Weights of a small transformer language model.
Size: 18 layers, width 320, 4 heads of 64, MLP 832 SwiGLU, vocabulary 27710, 99M parameters.
Architecture: rotary positions, untied embeddings, shifted keys, gated attention, an embedding shortcut, learned residual scales.
Training: a variant of Muon for these matrices, 313M tokens, 8713 steps.
Each number is 128 + 32 x the weight over its row's rms, rounded and kept within 0 to 255. Layers, rows and columns count from 0. The size above them is the row's rms in percent of the matrix's.

# layer 3 attention output (transposed), 256x320, rms 0.148, rows 74-95, columns 160-319
size [ 90 101  99 100 109  95 101 102  98 105  96  94  98 107  90  97  98  93  97  99 111 102]
[[131  96 155 135 130 195 122 167 129 135 174  70 138 180 141 136 108 180 165 110 107 137 126  65 178 139 151 141 152 157 179 113  85 131 180 130  84 126 144 169 107  89 110 149 107 106 170 165 118  86 114  91 145 128  68 109 129 176  93 110 137  90 134  75 122 122 171 104 108 100  75 141 155 201 132 207  59 124 128 116 125 152 130 174  53 129 153 146 129 158  83 117 105 118 160 124 147 114 125 164 136 126 148 129 151 140 182 150 138  66 146 137  86 132 124 120  73  91 154  96 200  75 105 128 148 197 108  73 116  95 157 119 117 106 158  98  97 129 109 132 104 185 124 116 137 112 180  79  81 156 131  69  89  97 178 151  72 111 116 112]
 [130  89 109 119 151 133  74  93 117 146 125 128 136  88  52 146 146 174 204  80 139 112 103 134 114 125 158 123 105  98 122 135 147  84 156 115 154 126 101 164  93 150 146 147 137 102 130 115 121 129 123 109 128 139 101  86 161 115 173 179 151 119 103  88 110 133 163  95 105 122 209  99  74 169 114 116 113 180 111 114  71  88 126 147 166 123  77 162 147 107  60 110 150 123 102 108 106 105 122 136 107 186  40 125 184 164 181 107 132  91 103 133 147 174 142 102 117  96  96 125 107 123 109 127 137 143 135  90 164 159 191 112 104  79 182 126 120  97 136 212  86  81 135 102 116 194 158 110 194 131 195 155 124 109 109 158 154 161 123 132]
 [143  65  62 135  89 119  96  73  51 156 115 119 172 169 147 168 109  71 145 126 132 144 133 142 150 133 160 155 122  93 181 125  91  99  94  82 160 149 122 104 157  83 110 131 109 151 150 125 148 124 164 125 209 111 166 143 101 103 135  91 192 133 133 102 129 123 127  96 103 125 161 183 122 130 166 112 147 165 114 120  93 126 183 134 141 147 129 163 146 148 139 111  77 124 137 153 146  95  58  70 148  79 126  45 110 120 130 113 144 113 104  96 195 121 142 175 133 179 131 115  70 163  75 121 109 107 169 165  82 180 157 130 138 128 192 118  60 128 102 103 178  82 141 166 189 108  76 161 149 169  71 118 143  97 148 103 169  95 132  99]
 [133 104 131  78 155 174 135 171 142 104 130 156 155  99 109 128 123 164 143  94 156 115 157 129 134 132 173 156 127 113 146  88 136 127 167 141  80 123 150 101 128 124 112 150 128 128 137 129 116  78  67 148  93 127 136 159 121 105 133 136 120 157 104 116 175 109 103 141 189 109 140 199  41 165 135 110 143 143 122 118 103 162  90 141 140  72 132 131 121 164 105 121 152 111 139 139 116 121 122 117 159  97  77 107 127 108  93  88 121 126 166  69 169  52 102  82  75  77 126 115 155  45 126 129  87 109 150 136 101 156  87 156 135 160 137 220  97 151 169 112 111 119 125 176 171 130 141 142 120  54  77 105 113  76  83 121 123  87 146 144]
 [148  79 124 172 125 128 143 166 131 134 139 177 123 134 100  88 152 165 104  85  90 152 108  93  66 150 122 179 146 114 134 118 147  79 120 149 111  92 160 111  96 124 115 159  47 126 108 109 160 121 108 161  96 124 107 120 148 155 119  62  70  73  78 145 111 136  93  72 140  82 114 149 107 124 106 139  89 135 161 100  81 130 135 112 161  85 220 171 113 126 134 140 154 180  91 118 154 118 106  95 151 138 213 189 167 161 119 130 158 134 157 141 163 100 146 133 177 128 182 105  88 107 108 158 120 152 133  84 144 138 124 150 123 154  89 143  91 122 129  50 104 162 132 106 139 172 141 122 116 159 153 119  96  36 148 151 159 119 162  71]
 [108 131  97 148 181 149 125 112 112 114 162 136 154 148 157 109  86 147 130 167 142  90 193 130 153  88 124  99 110 194 140 163 148 121 170 113  86 173 130 114 137 107 153  85 147 205 133 109 128 128 139 101 120 100 114 122 112 121 140 103 108 179  90  92 149 161 126 154  90 117 137 105 148 142 162  95 131  53  97  42  77 126 174 115 137 163 140  96  97 138 118 117  81 199 151 157 153 175  73  74 140  87 151  93 109 109 142 158 118 171 202 149 112 141 121 120 127  93 114 154  96 126 117 171  72 136 116 114 107 126 134 139 111 145  92 170  97 123  86  98 135  99 108  92 150  77  98  94 141 130 114 129 112 143 174  70 141 126 114  82]
 [ 80  66  98 192 158 124 162 142 140  89 110 150 154  40 118  98 129 129  79 131  83 153 113  83 142  95 101 161 128 137 105 160  87 143 177 144  43 118 118 104  86 116 165 225 116 102 168 120 113 129 129  82 179  90  73 117 122 130 188  96  80 105 126 111  99  91 134  97  91 154 113  91 157 136  92 103 145 128 107 171 130  83  86 120 148 160 106 124  79 154 166 114 124 155 146  87 107 106 126  66 149 112 102 144  72 116 123 158 101 153 105 151 170 151 117 173 160 171 145 144 119 180 130 121 161 138 121 112 140 169  78  79 139 138 144 118 223 112 145 138 110 116 154 152 172 126  99 128 108 137 155 142 132 100 108 116  69 116 154 121]
 [116 104 205  89 131 142 112 143 116 155  91 145  89 141 107 130  93 160 114 122 138 188 144 186  98 126 127 139 109 159 141 142 132  99  93 133  83  98 110  55 126 124  98 128 124 170 108 123  84 146 165 131 145  99 130  71 117 182 106 104 154 143 108 136 124 123 138 112 125 146 173 141 126 152 142 106  94 100  79 136 102 127 166 141 176  93 162 117 139 134 107 109 151 107  91 138 156 168  81  99 182  86 132 195 109 158 133 120 128  84 125  86 129 159 121 121 198  36  97 149 134 155 127 191 135 126 113  57 107 106 136 121 132 172 161 132 119 125  93  87  89  79  91 170 161 136 119 126 117 176 151 139 166 169 141 165 125 130 124  61]
 [163 121 118 126 181  46 137 132 173  93 158 104 138  78  97 115 106 140 154 122 151  85 104 123 103 104 191 134 129 116 138  71 123  96 100 158 130  77 123 116  90 169 153 136 189  90 140  91 157 117 155 135 124 135 116 130 106 134  64 128 168 158 112 150 109 153  81 105 123 101 107 116 143 111  98  92 117  83 111 156 151 122 102 157 134  97 172  97 176  99  98 122 123 140  82 111 147 122 133 123 139 149 151 112 133  97 109 168 183 163 131 162 101  84 136 112  97 183 143 142  99 116 127 132  88  52 117 104  60 124 175 159 105 137  92 179 129 135 155 110 109 153 182 104 121  87 165 126 174  80 137 152 148 174 135 107 177  91 110  86]
 [169  65 124  50 140 139 120 115 164 147 103 150 130 132 142 103 137  61  97 159 188 178  74 115 147  91 147 151 132  92 159 106 170 146 132 148 150 105 151 128 207 142 118 152 182 137  78 111  50 129 148 142 113 142 170  77 102 123 143 143 119 116 184 142 110 145 124 117 138 175  64 156  84 145 111 177 128  79 108 124 137 113 148 111 168 123 146 126  93 109 145 110 127 125  89 155 112 151 132 113 108 149 118 162 139 128  95 112 113 107 167 143 181 160  99 198 112 138 183 148 111 158 170 173 112  51  95  94  83 147  87  61 102 122  77 138 141 120  59  89 169 141 168 118 133 121 103 176 121 170 207 147 151  83 128 125 107 102 157 139]
 [147 120 130 137 101 135 107 122 163 146  83 117 132 100 113 182 113 144 155 137 115 119 199 158 148 160  84 120  85 150 129 148 210 154  90 130 155 150  92 123 144 163 210  72 113  85 133 125 138 124 145 176 119  97 178  71 135 143 144 148  90 148  74 115 132 152 111 136 135  94 139 128  91  86 137  95 125 165 129 138 122 104 157 125 216 132 102 119 127 140 126 136 162  56 145 172 122 132  96 143 154 176 125 175 164 103 156 127 102 102 106 121 157 136 185 130 157 139 155  91 115 113 112 105 179  75 135 172 149  87 113 127  90 100 100 116  91 110 138 127 156  69 153 111  96 133  94 126 155  89 128 109 117 105 104 117  99 157 114 121]
 [186  78 155 183 131 178  91 188  85 152  77  89  83 191 153  99 144  70 134 132  97  92  89 128 108 146 138 117 130 104 131 129 177 163 139  46 140 131 155 149 139 159 175 107  83 140 146 155 137  95 124 100  93 129 116 126  94 149 133 133  62 148 131 131 128 183  67 186 145 114 134 142 113  80 205 178 144 123  74 122 113  97 143 127 136  96  92  91 168 120  94 124  92 152 139 145 181 164 147 144  95 145 122 131 164 155 138  95  95 170 101 146  99 141 112 147 146 111 184 129 179 147 131 115  90 147  96 103 121  92 129 149 173 120 156 142 108 118 124 124  71 153 124 138  87  92 180 136 192 153  92  77 139 110 125 116 154 136 148 123]
 [ 97  90 120 104 113 130 116  85 149 125 162 118 105 104 166 133 170 139 115 120 149 145 107 171 160 154  75 123 122 209  92 179  78 137 130  94 118  63 108 118 115 181 123 134 103  73 142  72 145 106 109 150  87 141 120 104 117 162 139 130 134 172 186 149 135 131 147 163 153 136 113 110  98 144 164 126 116  77 127 110 146 137 116 131 126 150 130 129 133  95  94 187 138 120 107 110 178  27 124 130 156 145 167 131 191 104 176  82 101 172 128 105 114 140 114  48 140 148  87 125 127 155 171 122 119 126 189 120 101 122 146 167 122  78 137  96 123 105 130 150 147 124 163  91 129 140  92 177 132  95  73 104 145 113  99 149  58  76 119 143]
 [124 131 183 152 112 133  66 146 139 123 149 147  93 105 129 112  80  98 134 160 127 130 129 111 103 191 121 112  94 147  73 134 161  77 120 178  69 162 126 139 167 116 118 124  81 146 106  82 107  67 151 178 143 141 105  93 144 135 149 121  92 127 138 132 126 155 125 124 190 141 112 121 147 125  86 110 108 149 112 146 109  84 171 122 104  92 141  96 151 150 154 133 192 155 152 104 104 152  88 145 123 126 140 174 141 107  85  84 138 162 168  91 120  88 165 152 160 115 101 137 135 167 159 116 148 131 108 119 182 116  98 100  90 131 190 151 127  97 116 143 149  80 209 172 146 112 136 104 191 173 147 134  95 119 162 101 112 151 167 117]
 [135 154 191  94 184 138 159 158 153 150 161 124 109 120  85 172  58 111 177 158 107  95 128 120 126 130  69 151 125 154  54  98 159 107 167  98 154 136 156 131  92 137 150 109 132 121 134 132  82 173  86 145 144 165 173 147 124 142 126 104 108  70 178 153  90  77 141 133 131  93 144 149 110 100 119  92 145 127 103 108 136 134 130 219 144 153  49 101 110 152 198 182 119  94 145 149 149 146 144 176 101  58 127 168  76 107 144 126 155 120 110 138 128 113 159 122 114  85  99 112 141 117 154  41 140 131 118 169 123 157 147 142 146 162 159 102 202 113 162 131 148 102 194 155  69 107 128 199  58 109  99 177 118 162 114 143 149 156 134 111]
 [112 112 148 129 126 152  52 124 180 177 137 165 173 140  98  97 143 126 136 129  90 153 108 105 151 114 129  89 111  98 115 130 122 128 134 137 120 106 116 164 102 204 155 160 159 109  86 138 171 125  85 157 174  94 143  85 113 156 186 122 155 141 159  83 101 117 180 131 101 120 130 118 191 172 176 174 147 165 132 128 129 147  67 171 138 113  75 117  71 167 170  85 174 142 134  38 142 112 151  84 129 187 108 120 151 158 144  86 102 123 100 107  78 145 132 117 165  77 101 103 161 121 184 103 137 176  82 187 125  99 109 134 200  92 121 173  86 113  68 143  99 127 133  95 185  98 117 189 140 130 161 151 108 155 133  67 180 162 123  83]
 [126 121 117 169 117 149  65 119 167  98 134 108 136 156 140 131 127 198 129 164 154  67  61  91 152 166 128 136 159 154 149 156 107 132 108 138 105 100 103 177 156  66 105 137 204 149 164 148 102 136 119 135 141 101 168 136 147  37 158 136 100 107  52 143 121 169 164 135  86 137 167 161  86 135 112 124 166 125 156 129 116 112 162 142 118  97  74 114 150 137 131 123 118 130 107 158 124 176 158 173 136 102 195 129  85 117 135  51 119 155 179 155 168 155 162 148  93 188 207 189 131 159 114 114  74 126 153 126 142 106 122 124 151 151  72 130 104 143  68 146 116 146 127 130 130 102 126 126 144 133 105 132  92 125  63 104 101 201 110 120]
 [ 84 137 131 103  72  98 120 114 177 130  61  57 116 112 153 132 129 148 125 178 128 146 109 133 113 125 170 126 166 166 135 113 119 158 128  30 113 122 120 112 124 149 104  88 162 155 147 107  82 133 166  81  88 153 120 151 104 174 173  94 171 109 136 112 108 117 107 161 126  82 123  79 169 123 109 117 108 109 148 166 141 147 160 136 114 155 111 143 111 129 108 133  92 126 130 146  97 175 103 163 126 153 131  61 137 103 167 133 158 128  69 120 130  99 153 158 186 121 163  86 125 107  77 188 136 141 113 141 181 177 103 103 162 181 161  61  82 126  73 127 107  69 155 131 176 108 111 145 153 108 141 106 151 115 103 124 143 157 137 126]
 [144 123 159  65 110 142  72  98 159 109 117 127 124 102 115 153 123 159 156 123 118 173  89 104 133 144 127 170 116 175 130 139 145 160  93 202  99 149 135 125 149 159 209 188  82 151 173  69 162 146 171 162 116 139 126 135 139  82  95  97 167 128  85 163  93 164 156 132 190  83 132 108 171 163 109 163  72  93 189 166 110 111 126  74 129 116 151 133  60 128  89 113 119  87 118 151  95 116  77 129  69 140 101 140 120 129 111 125 133  95 111 135  79  92 146  93 125 138 160 113 167 136 147 141 120 168 112 124  83 150  63 155 173 122  88 109 110  96 106 151 149 132 120 120 110 143 186  82 177 108 207  77  76 165 161 132 106 116 219 126]
 [140 150 146 129 170  92 120 115 113  94 115 134 152 157 131 114 102  75 155 125 130 144  96 106 133 129 131 163 172 132  84 141 120  75  99 127 108 116  83 158 143 143  89 119  75 123 108 157  53  79 142 161 187 153 126  99  63  77 101 113 179 151 168 102 135 100  91  99 100 110 150 157  96 113 135  98 119 121 126 115 158 120 160  91 121 102 193 157  96 104  99 181 140 104 109 177 188  90 160 150 109 192 156 102  92 182 159 108 106 109 134 141 155 150 132 134 171 142 117 122  88  63 101 155  40 135 184  57 162  64 133 100 131 136 155 200 130 142 136 116 135 172 108 123 144  79 156 155 147 114  98 140 173 182 160 159  70 120 171  79]
 [168 129  94  80  94 112 125 143  73 101 151 132 142 144 187  64 114 115 121 114 154 131  87 102 138 142 133 105  94 131 140 150 200 181 128  97 135  88  70 147 148 117 113 124 139 142  86 162 110 121 110 147 127 137 144 115  91 182 123 197 165 155 168 124 112  94 120 159 135  78 176 136 115 199 165 132  68 147  86 192 138 154 103 179 100 129 144  71 144 126  97 158  70 119  80 129 164 117  71 154 164 124 135 166 162 179 135 151 110 128 130 101 146 107 107 120 115 126 121 158 131 116 169 162  19 105 103 129  94  97 101 115 153 132 181  88 139 133 114 118 117 120 105 132 119 145 106  77 183 157 185 171 166 123  96 121 163 129 121 126]
 [181 120  93 180  64  95 150 174 152 119 108 136 143  98 163 130 171  92 129 105 144 112 164 171 106  72 138 150 119 142 121 144 189 120 148  64 144  99  64 105 163 104  83  51 176 105 162 133 116 121  94 119 195 148 132 155 134 157 104  76 150 169 186 186 161  95  97  57 161 103 107 117  98 142  94 149 129 105 119 184 148 164 114 183 153 112 182 127 195  57 123 103 123  94 100 133 157 150 206 128 181 136 143 145 136 162 148 111 143 110 120 110  97 102 141 154 141 129 121  57  78 122 112 120 140 108  81 163 157  76 110 143 162 169 139 172 155  95 145 114  89 124 158 163 156 124 125  86 100  85 136 108 169 114 154 142 132 106 159 135]]
# layer 3 attention value, 256x320, rms 0.182, rows 75-95, columns 160-319
size [109  99  87 123  93  96 113 101  94  96  96  95  99 102  92  91 107  96 102 113 104]
[[148  86 160 103 184 114 176 148 144 160  98 136 129 184 171 137 137  86  85 106 108  68 198 201 140 125 138 115 101 190  72 103 118  78  96 119  80 117 111 140 119 133  68 102 111 170 144 114 114 138  95 132 146 129 179 117 102  74  53  71 152 115 111 114  89 138 167 108 103 150 140 109 144 116  65 143 100  82 142 122 175 182 154 159 147 112 182 123  94 131 151  88 145 119 121 106  82 124 126 142 155  56 112  89 136 122 116 141 139 104 135 102 123 151 165 126 106 108 147 142 138 155 176 140 123  83  54 204 181  92 210 169 117 126 162 146 148 125 114 136 107 162 123  68 123 162 110  95 137 160 101 146 166 152  85 130 162 116 135 106]
 [156 116  51  94 105 114 170 209 111 137 132 165 169 139 155 113 178 108 155 104 184 167 140 170 127 116 128 158 149 136 134 134 144 101 131 156  87 193  99  98 118  91 105  40 121 124 108 121 134 118 131 122 160 104 143 132 122 151  90  91 138  89  82  93 162  71 111 117 114  96 122 138 140 134 148 113 144 156 169 133 107 111 148 147 116 174  63 134 123 164 172 114 152 181 127  64  90 141 139 158 139 121  69 111 124 144  73 143 100 109 209 116  97 183 157 114  52  69 151  96 152 133 158 185 187  99 137 119 134 119 141 144 166  81  80 183 100 129 124 114  87 113 148  77 119 147 152 108 114 158 106  96  87 111 130 130 115 195 133 150]
 [129 150 102  20 129 162 161 144 161 147  55  90  97 106 112 123 112 100 127 127 149 194 139 184 142 104  67 139  80 121 154 129 163 117 118  83 126 158 143  78 148 209 129 132 138 119 144 191 100  82 145 152 153 167 125 113 129 160 134 114  92 122 129  96 111 166 133 191 109 129 147 156 149 109 104 165 154 114 127  84  56 133  98 129  84  95 133 206 137  56 159 133  89 187  94  71 125  80  90 143 124 120 101 118 135 137 208 134 133 121 105 119 122 148 105 108  98 113  64 115 170 161 121 110 148 110 130 106  58 158 122 152 122  74 181 170 144 172  49 104 138 132 113 109 115  87 151 115 125 131 133 108 159  98 158  67 123  98 129 125]
 [ 76 133 124 151 125  99 100 137 148 121 107 199  92 123 111 113  74 113 117 111 104 159 126  61 107 123 135 104 137  84 133 167 164 121 186 121 132 104  78 170 111 144 119 158 125 133 114 118 132 160 119 128 121  83 152 132 153 102 181  51 173 178 221 168 132 163  82 122 136 129 116 132 135 117 125 159 176 177 124  56 118 153 103 139 120 160 162 173 180 152 115 123 104 118  91 116 106 114 161  38 137  65 126  97 114  57  79 111 133 120  96 127 153 138 214 126 203 195  93 124 137  99  83 116  66  98  95 129 144 123 134 107  80 147 132 107 181 179 127 122 131 167 100 165 130  85 161  99 156 109 160 120 169  79 135 106  60 175 112  77]
 [ 89 133 107 114 123 124 111 127 136 155 114  66 120 129 122  88 102 116 144 117  87 125 129 127 161 168  85 135  90 130 121 152 154 100 160 191 115 114 154 141 124 127 105 106 136  96  74 168 193 145 171 135 181  52 148  99 175 122 129  99 143 110 179 189  64  80 120  40 110 158 123 135 124 182 167 123 169  92 128 123 146 146 106 165 113 107 122 107 177 168 112 104 135 164 134 119 135 214 139 159  96 202 141 150 118  92 130 102 177 127 142 141 136  87 140 162 156 154 154 116 116  90 146 112 149 158 125  87  74 136  90 143 113 113 147 126 122 113 112  93 155 135 103 147 155 118 121 150  65  67 166  98  95  81  94 166 118 124  67 118]
 [113 179 107 187 133  63 145 133 203  94 149 117 108 101  95 104 144 128 111 137 188 179 136 136 155 132 147 108 118 107 202 124 141 137  94  64 172 116 104 121 166  48 147 126  70 127 103 175 153 152 152 116 116 112  85 115 129 151 104 113 125 167 130 125 103  92 100  88  75 153 165 173 110 127 133 175 136 104 124 162 105 119 125 119 167 182 111 100  94 144 175 138  75 125  98 151 134 130 167 117 125 127 141 104 126 152 104 123 171 107 107 144  92 158 138 133 155  92 156 125 125 116 160  44  58  90 138 176 127 124 123 145 127 140 100  83 123 114  55 143 137 142 129 129 121 156 158 139 131 103 143 156 129 160 125 106 141 158 142 102]
 [ 85 106 110 118 128 122 170 158  97 151 120 110  59 115 126  88 150 106 170  47 108 106 132 127 127 101 135 134  42 145 134  69 144  82 122 156 117  80 107 114  95 165 103 125 108 119 122 102 100 155 154  98 160 131 122 170  90 179  79 132 111 153 161 125 149 125 132 148 122 113 163 139 141 148 184 127  93 140 172 101 108 170 111 117  82 111 177 142 158 123 129 128 204 124 150 129 157 166 103 124 164 133 141  87  26 205 104  98  95 156 174 110 155 143 173 154 118 113 123 142 154 104 123 194 177 151 147 134 107 160 133 168 127 135 100 146 138 196 100 147  65 114 137 110 201  70 154  53 107 169 193 101 147 145 128  53 140 153  87 127]
 [120 170 164 100 172 136 197 111 148 110  38 128 119 124 149 149 162 132  93 161 190 105  98 155  78 127 155 168 107 162 100 140 110 155 104 111  55 105  45 140 102 117 162  89 134 144 131  62 152 114 157 178 146 110 170 149 139 133 122 111 103 132  45  80 123 102 165 161 118 100 164 134 122  96 120 166 142 119 128 140 101  92 104 143 106 158 116 134 143 138 174  98 109 126 165  98 115  87 130 157 161 111 101 111 122 134 123 177 117 186  82 144 193 155 144 171  94  99  74 120 121 116 171 178 148  69 121 128 172 120 124  77 111  77 137 106  67 116 124 106 120  82  68  92 150  88 156  60 121 125 152  98 144 155 148 150 137 127 129 160]
 [115 135 152 172 189  76 127 104 139 135 119 116  86 130  79 168 185 212 104 134 119  90 124 100 152 112 124  85  74  75 138 134 114  79 149 139 100 175 106 130  66 148 186 114 137 126  76 120 147 144 128 185  75  93 136  78 102  95 140 151 140 174  97 216 157 103  99 125 140 120 149 128 130 164 198 104  97 118 116  86  90 114 112 102 138 138  83 171 124 176 116  98 100 139 147 133  49  98 171 117  71 173 120 175 123 125 128 103 228  81 175 149 133 104 137 126 135 139  86 120 100 149 107 123 124 161 106  98 128 139 137 149 122 197 109  82 144 141 108 193 147 136 107 145  99 161 135  93 130 138 146 151 123 143 110 123 113 154 112 169]
 [110 145 183 201 145 174  93 184 118 137  75 167 189  62 134  93 117  93  98  75 117 116 129 144 179 140 157 144 122  88 193 176 172 158 111 133 145 130 111 168 102  71 188 114 215 108 119 128  43 116 131 118 134 130 125 116  69  87 100 176 113  95 171  83 129 137 125 110 110 152 114 151 131 114 172 112 133 134 112  49  98 134 157 134 142 135 145 131 110 165 144 108  40 196 108 151  67 100 125  38 193  77 127 120 127 194 145 118  73 132 158 137 113  91 136 119  99 125 110 142 145  54 119 114 100 121 120 141 147 162 167 142 135 141 142 143 125  95 124 134 152 152  96 128  56 103 169 144 156 168 143  87 111 112 166 121 105 127 175  86]
 [183 131 130 150 155 164 140 140  33 143 115 131 173 132 124 106 135 156  97 159 173 108 107 145 200 123  72 145 126 100 140 173 127 108 104 174 158 103 126 135 155 196 135 129 162 133 185  85 126 106 166 102 158 175  71 162 115 184 128 139  61 134 182 122 111 139 133 142 107 103 121 128 107 112  70 138  79 170 158  61 117  82 100 135  65  89 103 149 179 106 168 233  53 101 147 135 122 115  70 100 119  92 133 147 130  94 133 106 129  96 104 197  78 166  96  71 132  94  85  97 179 140  80 166 149 157 150 110  90 143 162 126 135 131 140 159 137 164 131 107 152 165 170 134  93 129 136 103 142 158 184  56 151 201 123 145 135 124 149 117]
 [132 114  67 113 152 139  54 121 151 117 177 125  84  91 151 100 126 114 168 214 147 112 156 114  69 108 111 115  84  86 108  47 121  86 134 121 161 175 119 138  94 122 164  96 117 182  86 118 108 158 124  98 115 168 108 139 173 150  40 108 159 109 167 132 136 140  97 110 161  81  69 124 154 177  81 168  61 182 106 117  94 114 132 139 100 126 150 116  75 131 128 157 162 133 126 111 116 157 123 141 132 134 100 164 106 123 128 131 173 128 102 124 130 129 165 159 155 175 120 152 117 152 100 115 120  82  88 180  79 106 118  86 155 162  96 113  80 118 150 144 128 163 151 157  99 181 148 166 145 116 121 191 163 114 106 102 129 132 134 151]
 [126  84 131 171 112  76 119 224 186 208  81 174 182 180 139  52  84 128  99 104  68 128 101 123 124 175 134 121  99 146  96 125 154 104  95 167 127 165 149 156 149 112 182  70 123  88 157 134  86 157 120 156 161 100 136 126 133 106 106 120 146  86 124 140 122  98  72 134 138  91  73  89 121 143 119 164 149 103 144 150 122 141 125 101 171  55  78 150 111 107 107 145 106 129 124 123 144 174  62 121 134 152 125  97 107 164 128 115 113 166 149 111 124 111 167 152 169 177 135 171 110 112 105 120 120 134 173 145  74 135  79 146  78 127 212 150 129 113 101 104 174 138 114 127 142  95 116 125 132 103 207  92 125 136 124 146  61 110 156 100]
 [191  98 157 115  69 126  91 113  96 114 108  91 144 135 169 138 142 119 122  94 171 126 146 126 183 106 135 148 129 145 111  93 103 138 130  91 124 158 157 132 159 111 126 111 143 178 125  99 164  93 154 159 127 131 102 137 172  88 150  97  82 116 143 120 139  65 129  66 153 151 100 101 112  78 129 179 152 199 207  99 129 167 176 118 151 135 147 118  90 113  87  96 109 150 139 101 109 110 181 125 162 104 104 153 139 147 189  93 145 215 139 141 147 113 169 181 107 138 158 188 108 117  93  71 102  93 156 196 149 136 151 104 158  86 121 171  75 152  84  93 135 162  94  82 141 174 170  71  87  82  98 102 130 136 129  78 114 175 108  67]
 [115  98 150 172 127 162 143  94 134 152 129 146 121  50 139 107 134 109 142 130 183 146 114  96 133 130 100 157 218  87  86 156 168 162  52 124 152 176 136 108  86 116 172 140  84 105  96 142  71 155 153 107 128 114 130 157 138 119 100 166 163 136  74 122 138  81 102 102 163 115 184 154 164 178  95 130 125  90  58  94  65 177 116 102  95 149 125 170  81 110 118 105 118 114 107 141 124 105 132 101  97 180 185 189 159 121 193 114 121 133 143 125 131 107  88 157 129 152 151 143 132 115 147 161 133  87 119 147 167 135 183 128 142 118 145 122  94  72  80  93 212 173  87 113 125 110 136 131 122 135  68 130 183 110 128 141 114 157 143 147]
 [129 149 107 122 158 145  95 129 121  96 152 140 185 136 160 148 154  78 103 123 156 135  68 146 147 126 145 146 132  94 182 172 107 100 119 139 160 129 139 130 181 169 134 101  56 130  91 113 112 126 167 142 112 172  81 140 115 123 141 159 122 111  68 127 118 126  97 157 170 118 102 113  96 103 127  98  80 134 205 206 126 152 149 152 179 118  89  84 120 140 142 145  84 140 139 127 121 159 121 173  63 113  90 125 146 132  84 118 140  66  90  79 135 109  98  60 118 107  85  94 149 155 142 109 130 154 127 160 155 163 180  81 138 156 179 182  75 127 116 188 167 173 160 120 121 154 151 131 160 117  78  97 118 132 106 134  95 170  70 108]
 [109 100 105 163 119 156 142 124 197 136 106  90 128 135 132 112  99 152 114 129 115 125  83 128 129 162  98 179 127 169 118 135 114  46  72 156 151 101 144 101 122 188 135  82  91 174 156 111 129 125 137 107 173  95 162  98 148 153  79  78 129 112 132 169 100 144 151 142  94 125 126  86 134 139 146 158 127  69 106 149 138 114 105 119 110 124  86  77  87  85 105  79 150 128 152 148 134 172 185 138 114 156 148 132  53 140 156  92 151 117  30 133 106 184 115 118  72  86 155 128 150 157  87 107  86 153 107 148 139 138 135 146  96 104 102 192 112 171  88  87 150 150 142 117 197 142 112 143  26 164 116 161 110 151 185 139 176 150 169 123]
 [172 152 114 149 148 102 130 218 131 139 101 142 132 148 158 110 157 120 124 118 152  84  92 151 136 111 172 179 142  83 155 152  91 143  98 102 168 116 133 153 155 137 124  99 163 112 165 122 137  93 147  60 124  75 101 224 191 176 112 210 167 147 174 140 163 168 149 187  93 114 104 123 105  85  96 121  95 188 143 122 142 176 108 162 131 108 105 119 160 131 152 154  51  94 125 159 162  71 130 114  74 119 156 130  93 127 102 119 131 111 117 153 138 107  96 185 169 146 156  90 140 100 100 168 124 152 122  77 130 150 141  69 101 114 140 114 183 103  52  92  94 108 117 133 143  89 130 104 107 120 197 112 161 175 106 132 128  47 156 130]
 [112 148 140  70  84 119 169 101 156 112 129 185 123 150 131 150 183 143 117 163 120 125 152  89  88 123 216 126 120 122  73  98 148 100 161 109  74 114 156  85 168 106 143 115 145 152  89 164 175 179 146  96  56 175 157 125  75  88 153 146  83 168 129 124  87  97 116  83 131  48  76 143 151 147 166 173  98 177  49 111 105 159 142 108 122 147  84  60 145 140 147 129 181 119 138  38 106  96 134 123 135 150 118  88 144 119  93 150 157  69 103 101 145 129  95 100 125 104 200 124 144 100 141 102 161 151 127  78 120  92 148 121 142 166 101 106 124 207 174 124 104 153 168  92 152  95 155 121 182 102 135 138 153 101 130 130 107 135 111 155]
 [194 124 153 161 123 173 125  73  85 142 109 135 128 147 133  84 188 135 165 130 109 114 175  85  98 160 105 137 129 132 150 193  92 104 168  97 124 158 120 103  71 136 118 169 158  81 154 168  99 134  94  97 110 150 179 107 128 154 105 187 133  90 142 130  96  81 135 139 127 146 213  62 143 126  74 131 132 120 125 161 107 129 160 101 118  95 141  64 180  92 127 112 157  95 172 174  99  90 130 160  76 120  77 140 134 153 142 125 111  49 170 142 126  82 150  88 130 116 162 128 119 140 127 162 125 119 142 175 118 136  93 178  96 149 131 130 130 136 148 167 131  97 107 128  68 107 151 105 156 206 178  92  94 109 153 112 124 129 104 172]
 [ 56 126 111 147  99 121 114 136 171  80 117 110  74 131  90 112 105 127  55 132 139  82 145  95 104 113 133 121 166 125  84 117 124 108 123 134 145  87 107 129 160 141 152 142  99 186 134  38 117 136 140 152 100 209  90 118 119  87 100 120 140 147 145 137 112  92 119 128 113 147 165 129 117 137 132 122 161 129 129 157 147  93 105 110 138 127 129 150 179  90  92 141 129  69 105 117  93  72 190 187 163 166 112 133  90 103 112 102 118 114 147 163 159 104 157 197  92 143 123 146 147 138 135 133 110 141 129 126 149 128 149 136 146  30 180 166 134 143 139  54 127 130 186 120 129 141  98 115 144 135 160 156 150 111 153  84 105 138 212  70]]